config.toml
num_hidden_layers = 14
head_dim = 64
beta1 = 0.9
lr_head = 0.00975
Each number is 128 + 24 x the weight over its row's rms, rounded and kept within 0 to 255. Layers, rows and columns count from 0. Numbers have three digits each. The size before them is the row's rms in percent of the matrix's.

# layer 2 attention output (transposed), 320x320, rms 0.135, rows 98-191, columns 224-255
098:084168165105150155125094118111155114116134107124105086123114114143120157125150144163152139109136
109:125149159104165151143144099086134124117121122125105128127159132133117152155156178166127134134158
091:169100131095116094143135133128107169109151130116169125111127121147103119120111125154113122150132
095:152141149129079121129118108125119150145142105097127122119131134161117108122101141134089129132143
095:128141107122102119121138132134112069120127141108130120103125123141136117128109140100116101156095
100:125146107129098135118146110114109095084169133191105110141062159109140137147136124128146136134136
089:142140117069178111162068172086133090130150071157138101133111118123147097152135094138125149117129
095:124125115109121121106141132128124115181190113143162114122134095170125131128076129119107133146132
098:114128100184137117136188105149156152098147116102043178091168107111130125130130145129126159187166
099:107070160116115097115109140142098117173128100158180134109149126151101125135114124138102155133141
100:105137145128133109126163162127115119166102129141105132158125124111088180146108137163154142144170
094:090140125126099108193131126140081139137135146150108088153157136112147142123141147193158161123132
101:107136151152128118154147168128092142152128137159141182154137110153112169161137115114162157110130
099:130149159121158118134152118153119056124148108113165120132126092113156153153101129127124127110102
094:155136108113137138141157117131172120110125101090149104104144154128182131175156107136134099148142
095:123116135120125123129165103150134167142121152121115121131127137137159133131090183124110126127142
090:100108129129141102138126117110124134128091120110137082102129097106122099146080177126159121094093
106:163110176141125183117122071095123117127122066129118168155122137113132120127146175140129134097122
102:113121123128137180138107107165110125120117166113116140106124133163134152115090087115120103142125
095:159112121153115128115158153155095119139112081107100143125109106156107096139123082118114125157121
093:143122130102099136138138124158104112123142125130181145091125123146152186101106107120129176092149
096:165152104078158123145172103154127161112111108119113113143138138137151090118105127135095110126090
100:148097114083141123152164108109090124146119149097129123138101161133096131093067107117123113119126
107:153147115160124186093123145154139128140085143055126144136107108124139166083138153121150099146136
093:092108115096136148097137112099119136170126150139115095151126120126157112096130121152126150110131
098:130093117155152096131131113198182170091105138144139106169159141095128086177133112109119104082147
109:138108128134122134133114143163134136117131138102135095089082167126125126173125116089093094134123
087:099158154124110132116110135100086103118071153086147101144095091143156133136136136147160110156110
101:108150148103145136150142164115133172121110125076124146109115110164181141111116135128118100120180
099:120143095125126134138150121125149085156125095176135137128135111080155144140134138149123116107119
105:129113125083143118124139099127143111107113095140105126168136164149138134129116145143161142130131
103:161082150146177179153123128084114088124131115133141155114149054096097132105143131117131129154133
104:135099110132128099136136172066108071126131156096107159133131128144126126089118122069171117109142
105:152122105080167094174108155096100153137130125151135120153146112134141107131150073124113146140125
100:125126140126114121104147097113099107146108145154150150096140108148135105093149117121089135146122
099:113124183160116146106111138100127132146118120122147136156136138118152107164129168147120147150114
104:111110143133071173186171121125141143112146134138143076129108174127175117127124162144163131112065
105:130152147089157136163129103109109126097125143103137138126135141155159136112079175115129125136150
102:171136151134149127130095155130093105141126110108150104136095098127125156135122146133165118115151
094:158145079158112097105093183129130125118129115109120143149109069150118111169130137141177145147178
107:146121075129128144138127134113148131140118085117097110090113112131121129098133146167105111114120
105:143129104069180098123109105118101130091126117089123143117118134151117157110132162097141127152078
108:144147143112131162167121108175151122139159148141094085141109128136098157132155089122128161112125
101:125167135118125130141152127124099147098140149174105127098099131131126136159115109110148114122130
100:106102118139133075086159134145104164120143110170137135136108080140150144078149129097084149160147
107:112128159149178119116129147162137143165122125164110138082112126112174111120130135121100102130171
104:169123138138147097108152138114140094124126108138146106146138129154076115182121118140128131144138
120:146164128114135169098125103111107134119112134097149122118155129110148083098163136132115111109148
106:105147080125136102178150147146078108132126120158144113109149123101128159171131117117109166121112
105:127118124108111174133150120108161099114080135171080091117113134146110077151131169127118110138140
097:137146124131143123103119135177137098066155088189106147091158087120132147128169138130147133128116
118:154134123139135129151141160101152167097122107103130106135164143099188165155096131160122090114143
109:129117110120144162146159122128152125123132101147124129139164100141123184126098108134099118115168
111:127128116152119106110125137123087127113096116163124118141154108139138115126160128111130174085122
106:168129157162146100139130134093103148119111140163101142160121110084125132128138116122088118153085
103:125097086117096115113177114134138124166135100103122167126131108119116149093164119119098150177134
114:094110115120118126107128118147143141128116092116115093135133096182092171136170142111128158104141
104:180113112140095123096126159140135133139138105120108178107141143124131093161107154111141145122131
105:148131115104120179124158157166113126133125139154156134116102110146136149171142134165131128135138
103:112159098146139114106121154097095102133162169099143119122144132101151154126147092133126111145082
097:103159098112108155108165135082148164098117126150146153137144094159122151186145097157151078117127
108:154113109128109104119174138068138115146087155151152160166161099124120129141130091147086166139105
098:118141130128116128139144160139107129098134177099096134174182105127141137192115147127085124131130
098:149147130140153139100145130125132119172102127135170143142111127134112116133154139146108162149112
110:142112120115116114158132114112145129186108114108139101146087156125128137130110157080146114165097
095:150148090154082152150127142106097110118155163137158146100139080106124108169127124145119163090085
109:166084200150172107091134127138147152141155112126131148137128122116108088121124126112152099086146
109:144122172135179128103130112125153120099113149133114107117123144154142106138145144123141145164147
106:127133112107131128128143086140127091134104100133153157117119154135116119109119130115168161109091
107:143124179145092093076100101076163140097124096117079124142126110112172110115086113139113165132121
104:104143094110113071154116104143119114092113108108110170139154096099138088106116128150145118094077
103:152125167104126138157135119113191139102130133158169152121142128168119107099132123130116149127155
111:101129168108105136110126135138162110132157100112145143114162096110161154127129138085109147096099
113:126129099144173077133128089108173122105112111145136116136112150152128125126136120097125178122119
106:134131128119187165146117129137127134117140129136102056136111104117148160118096153092186129131090
110:117135100148159139117132157124153099122113172154101117145137123071130150124119128158132087118115
104:131120083129112180161124116134145122123186138111141173115093158103099129120101141119140140132088
107:123111147169144136177146158126126153084162091112117177157118136119112147147122113133115085114125
106:125127091158111099114109093119140113087124157130089060133130115100151116135148184112114111149149
104:128132066146146118093159142142136126148091117173097116085141105141105138162120163107141129074098
115:070115167118145134094130139151071126154127152132124105126110136142132117116141125142120138108119
113:142152121161106132136122136187135124148130111113174065149117101134151129129130124169106108124096
106:084127111098103159102126125171127160127131137134137166142133101121155106148085092101137126121145
110:132141162100124154117142128152153135139132133152128093138101134138127159150115124116086114126129
107:130127106122082131144138128139120107129122153117161099138147126151155124144103139109127124099134
100:147175163144178098158137098118139138130145123103121098086124132122120165142130113114134110121119
098:144110108124108128068069160194140132122099095173104113092125167151087122124134202117087144145136
120:159113109127081200151172106151116113136109148126113139162109109108124086148109121115129134103114
103:123141122128129129105113120099111143125141132137092126075150123102119110116116161130110137114117
109:103138159107147093087108147144130118134126153134106128108114127145178177124112153158130094117112
109:110117128102147138113097137127106142146147111141163109129127137077089099118140098172146092092140
104:087166131092095103119100132111157144086111135125159093146089161136130155096132098107162166093172
118:112134188105145140134127119169117144147125138189124121143161171091147147128133143105119140132101
107:091179141085105116145141103130135131177132120138107121133171101083158090107160120094111110082118
# layer 2 attention value, 320x320, rms 0.163, rows 99-191, columns 224-255
121:134142126145137146111130107140124140163133115105135114123174062119159068135125092123118104107143
109:099136136184132121128121090102109147116102133133106144078120179138144139119139138144135145162090
121:153133087121146157153120149142140137149168135147101104110115113115102163116122144092130140103090
113:139097155144123152144124099168114158153134113122095199166113096092141118125123168113106102155111
111:112112093183147114130102126122131139122077141096128108124146161101100082120171149169146132106113
107:140112141121140159114155127117159124103121148128122122123140130090088116178133110163148138128096
111:145112125149159159130124072065119158107109087108138091146116171154117115166131166148116121131156
123:090094171102132129093163109157111137153166158149155133081124143082127137130124134133124128077142
111:180167090149168133138148133108129144100142093152145101105123145134096120120119113130104089123123
110:111110107167125133126129157105155134100116140104149177145112112093151123095145142108127144127132
105:165128130132143169089132146124092089116074114098150111095107128114113114147069101141125082130111
118:164099129118100109093123140121131057141126122106092167132155083135170149117115136134114085071100
115:118116130090110188122141161146097146137126163173114157154095119082120140116123174109141154104129
107:111158137122167117103109162129101149147107113118090135123149091119084146161136172140135086134143
118:152144125115142093145133138131120098135116116077129145101152113135133141112154104138169089118125
111:114134111141182073113120139099116133157137096093120148141121111128162145079147113167103090111154
102:094129107139143119119148182119084133159123132179149146082129111076115113100126107094146123105191
125:131152128147120155131115110088133153126103095144153164135122145146133108129161107111156160149155
110:061110127155176114102124125095095122173137105165098092093166116114149103127108181123121101094158
110:139112158111149106157069096140123155143143137103112179162112173134149159153153146124132123143146
107:160119112147128139132086083150142092158154116158160148118108130148144140140141123138117131197143
105:117144135114110117100105149128112104090145144151091113117158117137153162093162156138099137127156
112:123109139075127133097153081142111133144137108097109107155141155135127076127118131074112117066146
103:137119103126141112142098143103130167113141183132113151110111093123075163114103144098134139141141
103:144138148080157147126107105112141094142157172083147124141111156132153146149125103116089122146148
124:157129114106116130160139105107090149154155108150121144171110100124082089103165164118147167147122
114:123088140167121110137149116168129114158156135154133159067153134108149195152153121104071113099168
113:151105110117121156145118170127130073134124103123139135105104119116110117090150106129122174118104
110:123125121122139172086130154142119127145145154149130145160107118126087095185081112109091131108123
071:119182145163118173143114145116137136169164157157118111122145114098147150110130098094118124155105
069:091125102109115097156077173151160138116155174121120091077106173162124136146097140147149149145141
067:160148138102146148121123138143154190115113103146115145092109122111140129165140087136098103155106
070:090127170178113154094130125142125086104124156124107133122116102123133128114123120110162126117148
072:125104139088144131137163121170167083075147101124116113138148150097117120158127117152134125079141
072:100139147081148169150099146108122131122116143183155126122106112110111099140114140120117106144158
067:141127108163152083087151149105103164162137144113119127097098105124116119111157106116165132183164
067:152127105150131138163127135145091154118172150101130089102131130127134092182169155128098149098094
069:095127112106096133149129141108119107118109134185139094116124151122154115145163111142122137150088
069:125157125115155149150146123125103124155101158122142100122140176141133119076122163137107158094110
070:136120141144119143144146123133092080086131133157109103136131159135154143118138148115158106147150
070:143091123154111135141159107159106111166091106121117115087108152036162104186136157079128128121176
070:116102132144160100123081123138116118124086115099150149135112103116141144121131135164134103146137
072:142122157098138152119103129129160131133120146102105146150146131087165097170132103145101122104129
073:160134125137139141188096166106186090113098127114119139082085139104094135158093121166095157105132
068:159110118122099165159145135077106107136160102146114114171113134124140090118137128117138125122072
072:136128124130150142138150086156116139141084142141114108123132169095128142129131136075158113117126
068:112141142127132170166130151136153141151154122139122142135106098146121140141128125134175098106149
070:140076120141114134138146149175168149139150134118101087153128159110144121144104130134130093106125
066:107115178140110131136122097135128146115127121085162176114137143163183137150131113161135127107155
068:113133152127098135168117164101104147118067145115145154110090138142102103140132148133135111177132
081:115117113103139113088154130128091124167107129119155116128068163146113106086139125113135113168147
070:163139192126151117143091104155143115137128156147135135153151143069168125105124094132137135132145
069:111113099090116124134159109146109164113138148077161144071091156115159135132142128115143129152138
069:078127106091111150115129106132165066119144113160119066117112119144154112157111132114140162109141
069:111127123199157156146068171178121166089108109148144121120144118108141125126136136139140148119106
073:159108152121096113113118111105092094153129117162061159107141137122163129085098125125134149128119
068:108166139142142153186103128093074150099079136114070044117128089128083133175154117151130126160149
067:101128147139152129108112131104180103084112117131162157083159119109119110113146118111112146131108
065:163142143146115143165136132140094142121161148121136164161118133111126118125106107145159119118163
067:189102137108134129118114128164127098101153133140133117118130124171143140121118133108109110141153
071:101127124143085132159098101151134143122161140145096135111157170141141137129122121147136123160110
067:087152125142122139127162156089182137143119105102141140078126167160109106160097136125171163121131
071:111135160151134074113146124111122162118130101062167141096163116159154140163117112155110114139136
071:141089139134126134142139169129149134108107169162122156116114091146130135141136116172112162126138
069:086131093120146126159123150111155169104118123115109145131142154170126149163154142137156096095168
071:153142088101113080141103109133121119081146158126118103096153086172107120152155156118113132122104
067:131113131086057132145115165109113166122129122125106120136105115121112122148102116120124124088093
066:103115106142138116142163164162141135093142120145106106080104115149136114106128134108057135152115
074:122179133147163140128125150148103175152138118168132158137109139133089171097179100110136099113152
076:126140145123117119080115132127115142125089122154150137111082135136141102165123139120121105123165
075:106136102146105091124126165138112170140081151132116101174146136132113127147136154155165116120101
063:163111101097154143144138155102106134123138120122155136136118146128043102155175176116090128129128
073:134114126145128163123149159109095117169128122112123147145142139089142117135137141133116070099139
068:125128142108123130110138085137124133161093113082110138094126130134161103141136139132121100131173
070:139160152107109166156156126132160099103116152120195105127102129158119151168081140124109130166120
070:101091134093133088135121111125165174133080132125131095117138104133119124142137107130168138093096
071:151141143082121127107104107125169106142114095147128075117120106157181100146156139130087158138120
075:174118161132130161158136126106139112130150084116127127115103128137091120134135126101099142133112
071:146093162150124136136112115109165140167174152107155137140109177153141119137151104170111105176170
070:158151129131125097122145109137185132102130095100171118099084142134116116168122120138121128122123
075:128138098096152104144159122087158091104139162141118098162161137165086093143133137098113103134120
070:173131121157104130133147132121109119103130071141134087122109116159071157104112137104125113139124
069:137163150153125126125113092108110142150083099139142178126183126122122163120097081127125161152121
063:129104162102137095075093105138152136095125109135136146095144105091150105154119140106124134128122
068:113123109167126105118145151137152095132107108108103155121167122095170094122127121119104123083162
066:128124118096119089173139115109132134122121135151084171122175117129163103112105086131155148152119
071:134110129122154073133143117106153131054123070116171092090173137110138116114117137125127108142159
075:123139129111081144125125146100134135068123121092205163152162089158115103167133116130109122107131
069:138120127137100148130116096183107134136146105105178176144177101110094124145116086138161134127144
069:100131111157132148122118136106124174118090160089131143095132127155116105177151140127087179141099
071:137091140123134153098128131150119118131170128087130175093122133083124141090114164130151146152127
076:114130125107113150081149133129129118096179112104138099139114124101127119118129051158150127161151
067:140075122145125098154080077112136141096114152104135167112127162132144131142149127168126159135135
# layer 2 attention query, 320x320, rms 0.139, rows 128-239, columns 224-255
116:126160148105142128102128156148147141105184087100168133096195136134124101110157132111133105117163
120:119112145125106109094095130132130144128145093147157141126159139153196091192174144128119134116119
110:096138149085094140117135131095055157157130081118144110112100112085125083163124108139069121112117
102:136096098132107178154170140147136159100163118107161165159167146137084143152150148104109112114106
098:124116139177103139136170153121153119109094152113138138163131141146098163079112142154141095129085
101:135128117139167110164137104102162211124147159148112125152150137082107156130170117124150131139116
085:154108140131129105186148132158108127149129106073156141157147138114103105114142127091126137166124
098:108143146134117116131132114164157119129105125124125158171146169128125157127175100100153142117135
102:149161124180099131118120140095144087143061142136149103134162154159108138129183132106084155134134
104:117144148127128099116135169142094181139099132152200125115141144124136070141155109153081151099127
102:137165133111128139117116103095071109165155061139141099125104116104179109143119180055125104110151
101:140157150164139135116132139128163112163156143133128155145129110141119161133185132121156126146156
098:150162130104150104146139108154106203166124103077167112112122122145151114098149145131101157100160
102:146115090116134153149118110115121115116141151106140147093159134138137120145159160140110144118152
103:115146120123157141141117137124100131141143091154118115137176121139148102137140107131099121134127
103:146122161121079152089157144094140164062123132137150090156131118140145132148134127142063127116087
093:106121137161101128170109113142148115131115131101147153115145117166093119095093104127117132126100
101:136157108148159097125103126151167107158127142118143121155144138165084152091079159117137143151099
103:154132127152097100139166125110181082132132152119120138127146132144099179167101145085139153134104
117:138163137159151106149143157134158185183160149132173128126173140163121156104170103141126148131103
110:138113158080103152122080101116088165137132107096160139124137093120115107139111169113165135121124
095:156145156169127105171110120116148109128083102133103112136134171150085115148070152087149114162105
113:135152103107158134127158173100159143116125138169137157152086129109145129113139123174159118143102
125:136127166146159165122144152098119112204124143164096115170137078129089111111115111136130082102114
092:091126127165144120130114144135147114155084159117126127147148131179114138104148140129148170122134
105:152147144125127117123148146139150103112083150162119126127147156098099180093134150140159146141108
123:117114091115145111148120116147145137128175117124149146136113159102103173111150097180056130162145
109:114124141161123116119126124105128126094089143118110132102157130127097102116088144089145137124151
122:081165148101150101138157146146071146151105118080149161150120121139111126111132178122095122069117
113:123150166139147137131110101132142159136085121089146125125115127179104104107190134108184100130121
107:149133114100084156142127120151115147127097115137124136116114087128140155132112112102161148086140
113:117137143110137089127120151131127093137141125145128136161155212146149118157140116139128099120158
118:110102129163139161149103133134116139130054151168101144104144124129117142160132190124091132103133
110:101143118156120140140134113142105178171169134088106077142140169122120116102107176103125148148120
114:148100111154160123110099072127115116151141100118138147112132126141139125142167131166115129109117
110:128139155123171119164176137113101154143113109114152145133140116142094126104117124084123148123089
113:118134135162140076112108161128169085125120107132131132111117153114138092146121098134108120168120
120:140132142079137129133132089156077157144135099104068118121128134131130146126108086078106150112132
110:139139133138138105095116153141121137137128151119101093132146139168159100137140107134115104088128
115:155107144143112173097137140106149131161127085125126110138123168106132102087089108166127136107104
109:132108117090131119115141125178167133134133165134088137173137112110129131140133108147113085092073
115:163121116152128122135118119154189114093091131144153111125131179145096118102124121145124138123137
106:123133126126151121127100093134105146139138128148121147139095114092146095118132110130127111113101
113:161158100118151097147153120081150116105149052178121110113103152114098117156092120087138161113143
123:118119071122120171139128179125142129119127162108142125180131114132122092094126108146141135110146
115:135097141134129128161125116136089115120143073172122148133141100108144094169136149133132142110159
111:154123124133150114190136133120160083132128145108135173089095144169098166116148128126089139142154
116:139133155115138142139138109073120137114100156130124134142113141122129145114115131143103100108139
110:203122067112136129120109139126092138130109153138128100103105156127108132091134136112135122122170
117:115094142131138140119126146115143099138196119164115125095113096121146126122129112105123107144146
126:139102140147097119079108097127136106159152115179125137100144163129115094194115099154123131093116
115:151108157153106150147133175108134108115121112135152153077126156135121138114140139143124136156134
107:121116182121114119130112093136144106153132084176134110075110125157120127120086123126108125088124
109:125132161122106106142153138193108110170157115118097138124084144152120126136129136145165117137098
113:113183121137143138140142128136109110107134125133170124132112154168125155069139121148131135130110
115:160155118114118112118139105143166114105105129126093127082144140108100099118137110133101140101126
109:139133118115103085126089121121114155142140141187129131079117102084136133100105132131115107192123
111:144109118114107134147167117135157149163119132138125085151118145152138100164138126155165109074115
114:170139098091096113124128123146130088097160125151109134100129109107169153139139122140100093130060
109:137124078131111128123073106115159163122110116132147136132171149097132147149174153091115134112111
116:148190130143104133119140133095158140117136104115134099110123138117104138173136163133105125124125
114:081116131126145137133162125092081158134136113132155131120081138177150124108086140155131122117132
111:185151136155108108044126081179108125122133115109134150070154108141109127118150125144127117125090
126:121163144110138107118150107103170115138103104116128061117111162137112170121126079127107140118101
102:127098154099143146109163146132092176143121114117156112154141118129115115156176133096132153142119
098:128099168106135102079127126080092120144112119149135127104119103119130119199114119113096108117185
096:132154122134120135134166143143126160090128165115146131120150145088123111137147150158149162127083
099:141089190112134108086144117123116158166165140147128100102100132092122122157126160141106161148119
095:125126120100133160139064134076125087127115158150104129100090107110155126171050145120100129102137
082:140182109141138136123117126176148136102131135088104139115132075114120096123117141129182144150096
089:112157116077130156133101133088124090125189121138055115124124102144169130157079137134113130147147
093:118145142086097129128127122173163107113140129087170139136107086157132124158125117090155098143141
086:124131106103128117131112140173133138085110131077154147152161071148079127102186093128162124098111
088:136141147147155118122161101157118168095123153109150150153147177149108100125169126159146142095132
091:142097132106087133103156118137157080095120127082148126141115106161109131092150086110151110136127
093:157087136134145092113170127171111180121098176125126137155160157083083116099160093135154110067102
084:166147170131104122092099123104126046159114153123161141142109118130138100128066119149075127150115
089:142103128131114121143125156139150128109131142144125099134110132106102130135158126119141143114132
111:084173120131082100160121151122119128162166110144138154083080145148100178129052137128127142139132
101:166150112133121140163151160129122101110138122187067158106073147127122184122153123153125144155154
103:102137129135111124125099174083092096165081092178128092109109138161134128121100103163081059151107
092:165167137138081119129155131110090097107151162131142108150110165079140138126142115139135114107110
108:134173160120137111143148176102137128133153096131122141143098120120095120181159151145103173161112
096:149153135144150148159144125110152165118157116117099112159120092138134158077161110116169104145141
104:169104123140123147121129108170145115097124140088108134154123101093124109141143143121124146067134
106:124132116088085177107096137098101124179141117134126112130169135161156074110084155165126115140154
105:149137108129134104126156136120128139127123122145141084114155129110126119152166116129106119124157
101:135128101150145133145173104161151085115119152104140134171119144109109127127130105096120173098137
113:104116120130108121121050127112093130168113115146141132093119113125144106137078088150080122177128
099:123126155158129104144167129143107117153167131122119126104115165101129170107154157140144147136103
113:129127132155127147096072125110123129158094118144104137179150133073111176164151144171111142157114
108:147131132174117155158115126125146133175152111149108138138126140142139119133151092144128116121178
105:126075092105115145119146145130150094128079169119120109128116132094144177137084183133144107121105
116:114122121107106135159130117122114130072104154122129088103112120093116041164090100134070101121171
106:118110127160105114162111132130171097103110128138176145164125153101119139152153108182105162115087
103:118165138090134169092160117135117154104118110107113105113108088135154116112162116155123175120119
105:121141163127130145138125063124124125094104119122132122111149155106113171166106141145146088129158
107:098099103126121118141139122126109140157134167161116120152088150165131117157079150127164108157120
105:159107165129104146171123128148097133139131133124141100144150119120122133103161130084127153153143
104:126125151158065096081118110142140124094103080094165167167116080094191176120129161118127136132089
100:137109148179128163112103121097134112141149128156212129099108089133146120149154155129151139090121
097:165102133152125127117114120116089146146106140109131166147134151095100113140138106119129128139139
105:145101125158099092099125100117131083113101151150141129110104141135137124111142152125171152136148
109:105126152166090100137102146132142109131095114140131137129121138143111119117176137172114106129117
103:145148145120116125135127131119176126157163105111138150113107059107077119112121105104140114121090
106:159128114110117133104094114107140149114108131091142137119151144145147120125168100113114145123103
104:126108163124087118108126166131164118157138158165090171120142132127121179090112109171142145147085
101:137096122111112128131113117118152171099164109083086156157106104143150142077094128126147109091163
096:155088138119135138114170108147164131146105150147116155153144136107102117108138106100110136125143
099:105146131129081092116126138092101136121185163127140143119062135174147144116128130110170128143133
090:126137130126154122175144128091156119169144133192117136128123148129087126155109100085131153133109
108:108151186103154140095075111111124081114163148119131170118152121085139146086127089126127095115103
# layer 2 attention key, 320x320, rms 0.141, rows 128-239, columns 224-255
109:121156150109133128109098170138120186147134099139174145090159106131155112096116143117120111138119
110:133162152104132131126124177121135116137120104172122106145135131125179108199135148116123156130089
111:127110126086111159161109120112079183154158080108149102106087132086091112159111103131106130114126
103:156126105129135183160156159183150135121160139132128131125133165147082145114134154099117131134108
101:128108112203112129167130124145150136123087164137197135166173157173083141071136134142135130126083
096:136120092153161135147106089132157198114156140121118096146149118110142168113141137144135135165112
090:163134112137136108163145152177109113140087095084124160162101158088071135106138125083124144144150
100:110142186174113109097132129132130123110114151112135172144147133112131167115184140128141131133137
108:153152132196117145102112144104137087102055146121153109129168133150135131107170110116110162149117
106:108144135120128143112136157112074163107114103153183106132101092122161107145156117149078176102123
100:124161104119110140095144117120112106174126061168125095113074101097176091130109142060140143079151
101:125147143139156124126100126152141129149140113106151164138169117142131157134185140139189131145165
104:138155096106138105122107094113096180148148082065136114135119116143136120112126111136109131133165
096:172111091094109166127088107140128136117122156118105113108124115130162111129157141115121126116148
102:144144131121158115112121140113092133127138093175095125117127104142144111098117114123100142113119
099:130092140111042139112138132132128136055113121146179113167112126163113117122136134136070145129106
096:105137153168120116187096153155123123112113164115113152116141118185106160082142160146092118135093
102:126139115166163119138116103135147092115134145119136104162144139151106175144088172112131148146118
104:149104145157092140120130132107167120135141145129165138137158139134104171175136161109155170106094
122:152195135134158102135135153138161160138175129109155132135145151162136163109152146127111144144112
107:124109150084127099118096111174088165112117087094118122174131104136105090130111153110133094133143
101:153139136145125079167092139134174149136087125136116125166137135130119091110086117109186111133106
118:152157116099146131147151177098159137119152133187134177160084135137125164137149104151142105141104
116:134129163160140109096142146110154108205125104178115146125153129140091120100106130155125105166103
118:132105125158118158142134132149160150095110178166134135115145146157118132100176151138129138151146
098:146158125100124126126159121138172128123116151165111138137153156072067158128150122130150133128111
117:134128098076135127140157118129156100103138087176141175098125183070120142093120081161073143153103
118:131085122159138092101135142093125142118077151142088121093153116148122102114092144080144101110120
118:090106133147123138157134133127098116104112134094140146166122111153112161106153168106074122102130
120:132123187152140125118114105155117156107122114092136124114121137149140124141164087133130125105127
111:138112110117079138172133148117073110151106144107122131146103123126126142133115123115139113098103
112:130133186121139088095112131120103105137121108148130108184132196118171109143153129123129117114153
121:107109134168146153123095093133117128122088153163119139141141139115118094167128208103113165121176
115:110155080135136154134136101121126187150151109108122127130120120111102119097166180113151143147166
117:113078125129165086145091104113137130170124115111125145116135160123135117138179112181125125144089
110:124130146092169110175176137123108179145124069103139160139134128119100123084130131054110129144077
107:126131142113164121107113165125138109138125126142118146088084118160110117119102128126153138145130
119:143132137091121129149104129168093144117159110115058102120088128125154172121118101063097132111128
111:111143133109136114095121129132121128143100157111103098154142149179152114129133116148124105101126
114:154102140128109198111109104106141144159093077088132132152130181125112137091110117146148118094087
109:139112094110138115142111139138122131143130163160096166163145097106126155131135127156125077115080
117:151128137169132115139099129176155113114074107136166104126125176128099120115110119136122110109155
106:123115128119148136147107153137123150131154135114167127121137079069150103140122123130170105129091
121:147142120149178093146148115075149135108133064162117106124090144121102126134104113082125128128142
119:123118097122141154093131180137154123094122134121136118159109106129100087116103104154112100097170
113:123123141124141129130111124128081116140103120135126120141137116119137178172146151124141149133143
111:144132076152144109144126153124130100111127122108089156090111138139115133132162117154108128152152
115:106140143095167119129133119109154155130100148137146119121127126143117134135129096133104104095128
112:164133090132141142105152117116072155095133120108139121116109152107117185137126127101128117127134
120:116085141121134158120153129119125079158157089146101138101095111097142126123131092105112132124139
117:118102122131113128079087104135107139154152115173095100083133123122164131190110123155121126072144
118:175131158158136166096126120109112103126154088115155115076161136138138135175141130120129137104162
111:140116166155126101138105114086143130142169114166141082102114130125130141152112133128106113126118
118:097157204133119109128141141186122105192120107116100158118126122140140096124128152148157082115107
114:115179131137147154162138135130105106116140116124150090153130141145128127083135134135140137147123
113:153178115133103100151143098176149067079146145109110125113146167122126087121125113141097118145155
113:122132104101112086125078151114143150145179131178143107073123121122155142116104120135140152194141
110:160118106150083131117144130093153153156109123165150122163121182121134156150143149148152119102122
115:158144084063097097094139125146144099105172115159115121108116113132151149147111109103097126102094
107:133146087118160131140085113112165159108120127128157141128170144098106166163193145077127129124114
112:142191108125111138100138100090139136114128095136118070121117135119124161182142170117080117130134
109:111124143130136143147167107120116144167130114130134118098108156144137109122120126170140117134111
108:165147143130109105083145100131114109121152114123119112089157154146108109144113123163148079116091
121:121153135132114094150109126118150110100074123100149090117130144138132167097149139125089123112132
086:111118096184078119103109085153105073132084158123129168120108174119157138099159140120129144105155
084:093178110154132148169110116125161193126126140105120155139127147149126138123158112133170151130112
090:100132161154077119118117152143116080130127149174144119073101156130093115135151124160148146153149
077:105140145192145117092156079167123165136173188122101165150139158138184149142110120145127118156120
084:107084142132167137158143109120143154153148112164130102158137108127133139116091100160114091163106
080:127074136108090111104140100143087080129088088115129083108089128122156116168140180103095147092147
084:155122146106124151144108112102137168149126091126137130152142083138108122124137112108114115145126
075:129147141146106115126130138157087094080104129133167143079113144124101145113120173114137125075171
077:091137155177124094119117098143122078114104110180150122103118181147139099127147180117126127140165
081:101119167169146088111153134138148115118117149150114128087135119117102180107148132170155137107141
082:144165125157082124101132121152133084115101124153138117085114184096116122122125144125097156154143
077:081131139133132131108176110131153135128141128115120105132144151121165116134150116166176149143142
078:179124134121099132093091117139073132113094181146121141159130146082166123124117156121131138160134
088:116130140153103126124097170154169100109104149129132080102125120104150134142130124168124185124155
105:140143101117100160117104159135122189150147133130089078144133132152058089139121130127098086114130
094:134157118125104186112144130116174107132097124176118053147112106095107124146123110114117116125138
094:165122130111161129165078131105140143135091149088124145157116153138161139100119124110071117132079
085:089154166146124097144115115146105126137128137120149159143113162149185111160155143121168189146123
096:120125127127087098154121126136138102118105112134154119112111175132169172123188110119104144114166
100:086144141114153136137121092134143115147105096147141132192119102092147142143141123156174160114142
093:141119151091123149103123080164104101106152128096124095113154139161070130150059138146138096108117
102:152123109106165100106110149129087151116124102106109140140141142129175094137171115118083134158104
107:127109121131106139095147183160103118088117071069070119143102159114130130119141183139118093096090
093:125120137139159136136141134089100090123138124151126147148130143119185142099140158111172145148080
098:116133131160084152143064150114157131158153141118110103135116087120142086135121096114126145164157
112:135125106195096158140117124139133118098133147132107098163100162131122124147176118126111143130145
117:153093150108080144114142113114156119132113111134123139147108156114126128133108093121113126160128
113:096126138125126124144152119135134136132137147164123118129109121123119107133095108147109114105103
110:123099177116110135117153096184077135087154104147118130139141145183132140124109108102131138104094
108:163146146137129156175119090112125096098149118088125099107106152137106092136155107143079167113079
111:116145115156156118174108129135165122162106139159108135146138135113161112119133148135142107139117
102:156129103152190102103132111097115188134090085150159139119171134166121125093139103124117090167139
111:168080150118092132100156098156118106065137125135129130130147138121142128131135153090139103092115
113:121084146146100145116119150133126101139112110144165113128098105151124087159087141113132062156073
101:106133140124111122140098168106142137120113136115102118097141159137132132147141138144126102111143
111:132076168134112153118096078123124142109130135151112180133147126092124094147127120125139123122130
105:080156102127155113162121163145125120132097104171124107096094137108093108131165138129115142153152
104:119097151102151145133112110142150128122102180150091137145153172131154139122141128134147131114089
110:110112118151108211150125122134116143131176120108108090157117124118097133139139142140164119105162
113:112132132107089110097129149104137107131149164138108123118164144136122165142119129107106141110108
100:110139183130138142156106103091113096151100152119124081079114093146106164125085131128123130101153
112:083138114127142129097130162096132066138098153116111111107135114141136167127058113127096119135127
108:088099107100148113089144143124156091130110127084114163160111100101136088144070108131158136140130
104:189129092112109113134164140104139117142114164113115171091139145110153117123117116108109108108153
102:088085130066200133092077131106122153137095141097105177085129152108144134140112137146139142144114
107:122192103144150117161104172127078102085120091133168131101115101074125118116101125129122143128138
101:113154150164122152126145090135106116099129120141071097142103135124150105124147126167112128137142
105:137100117078101110110124089140103134095103132120114118132166108164117153169116169143163110116146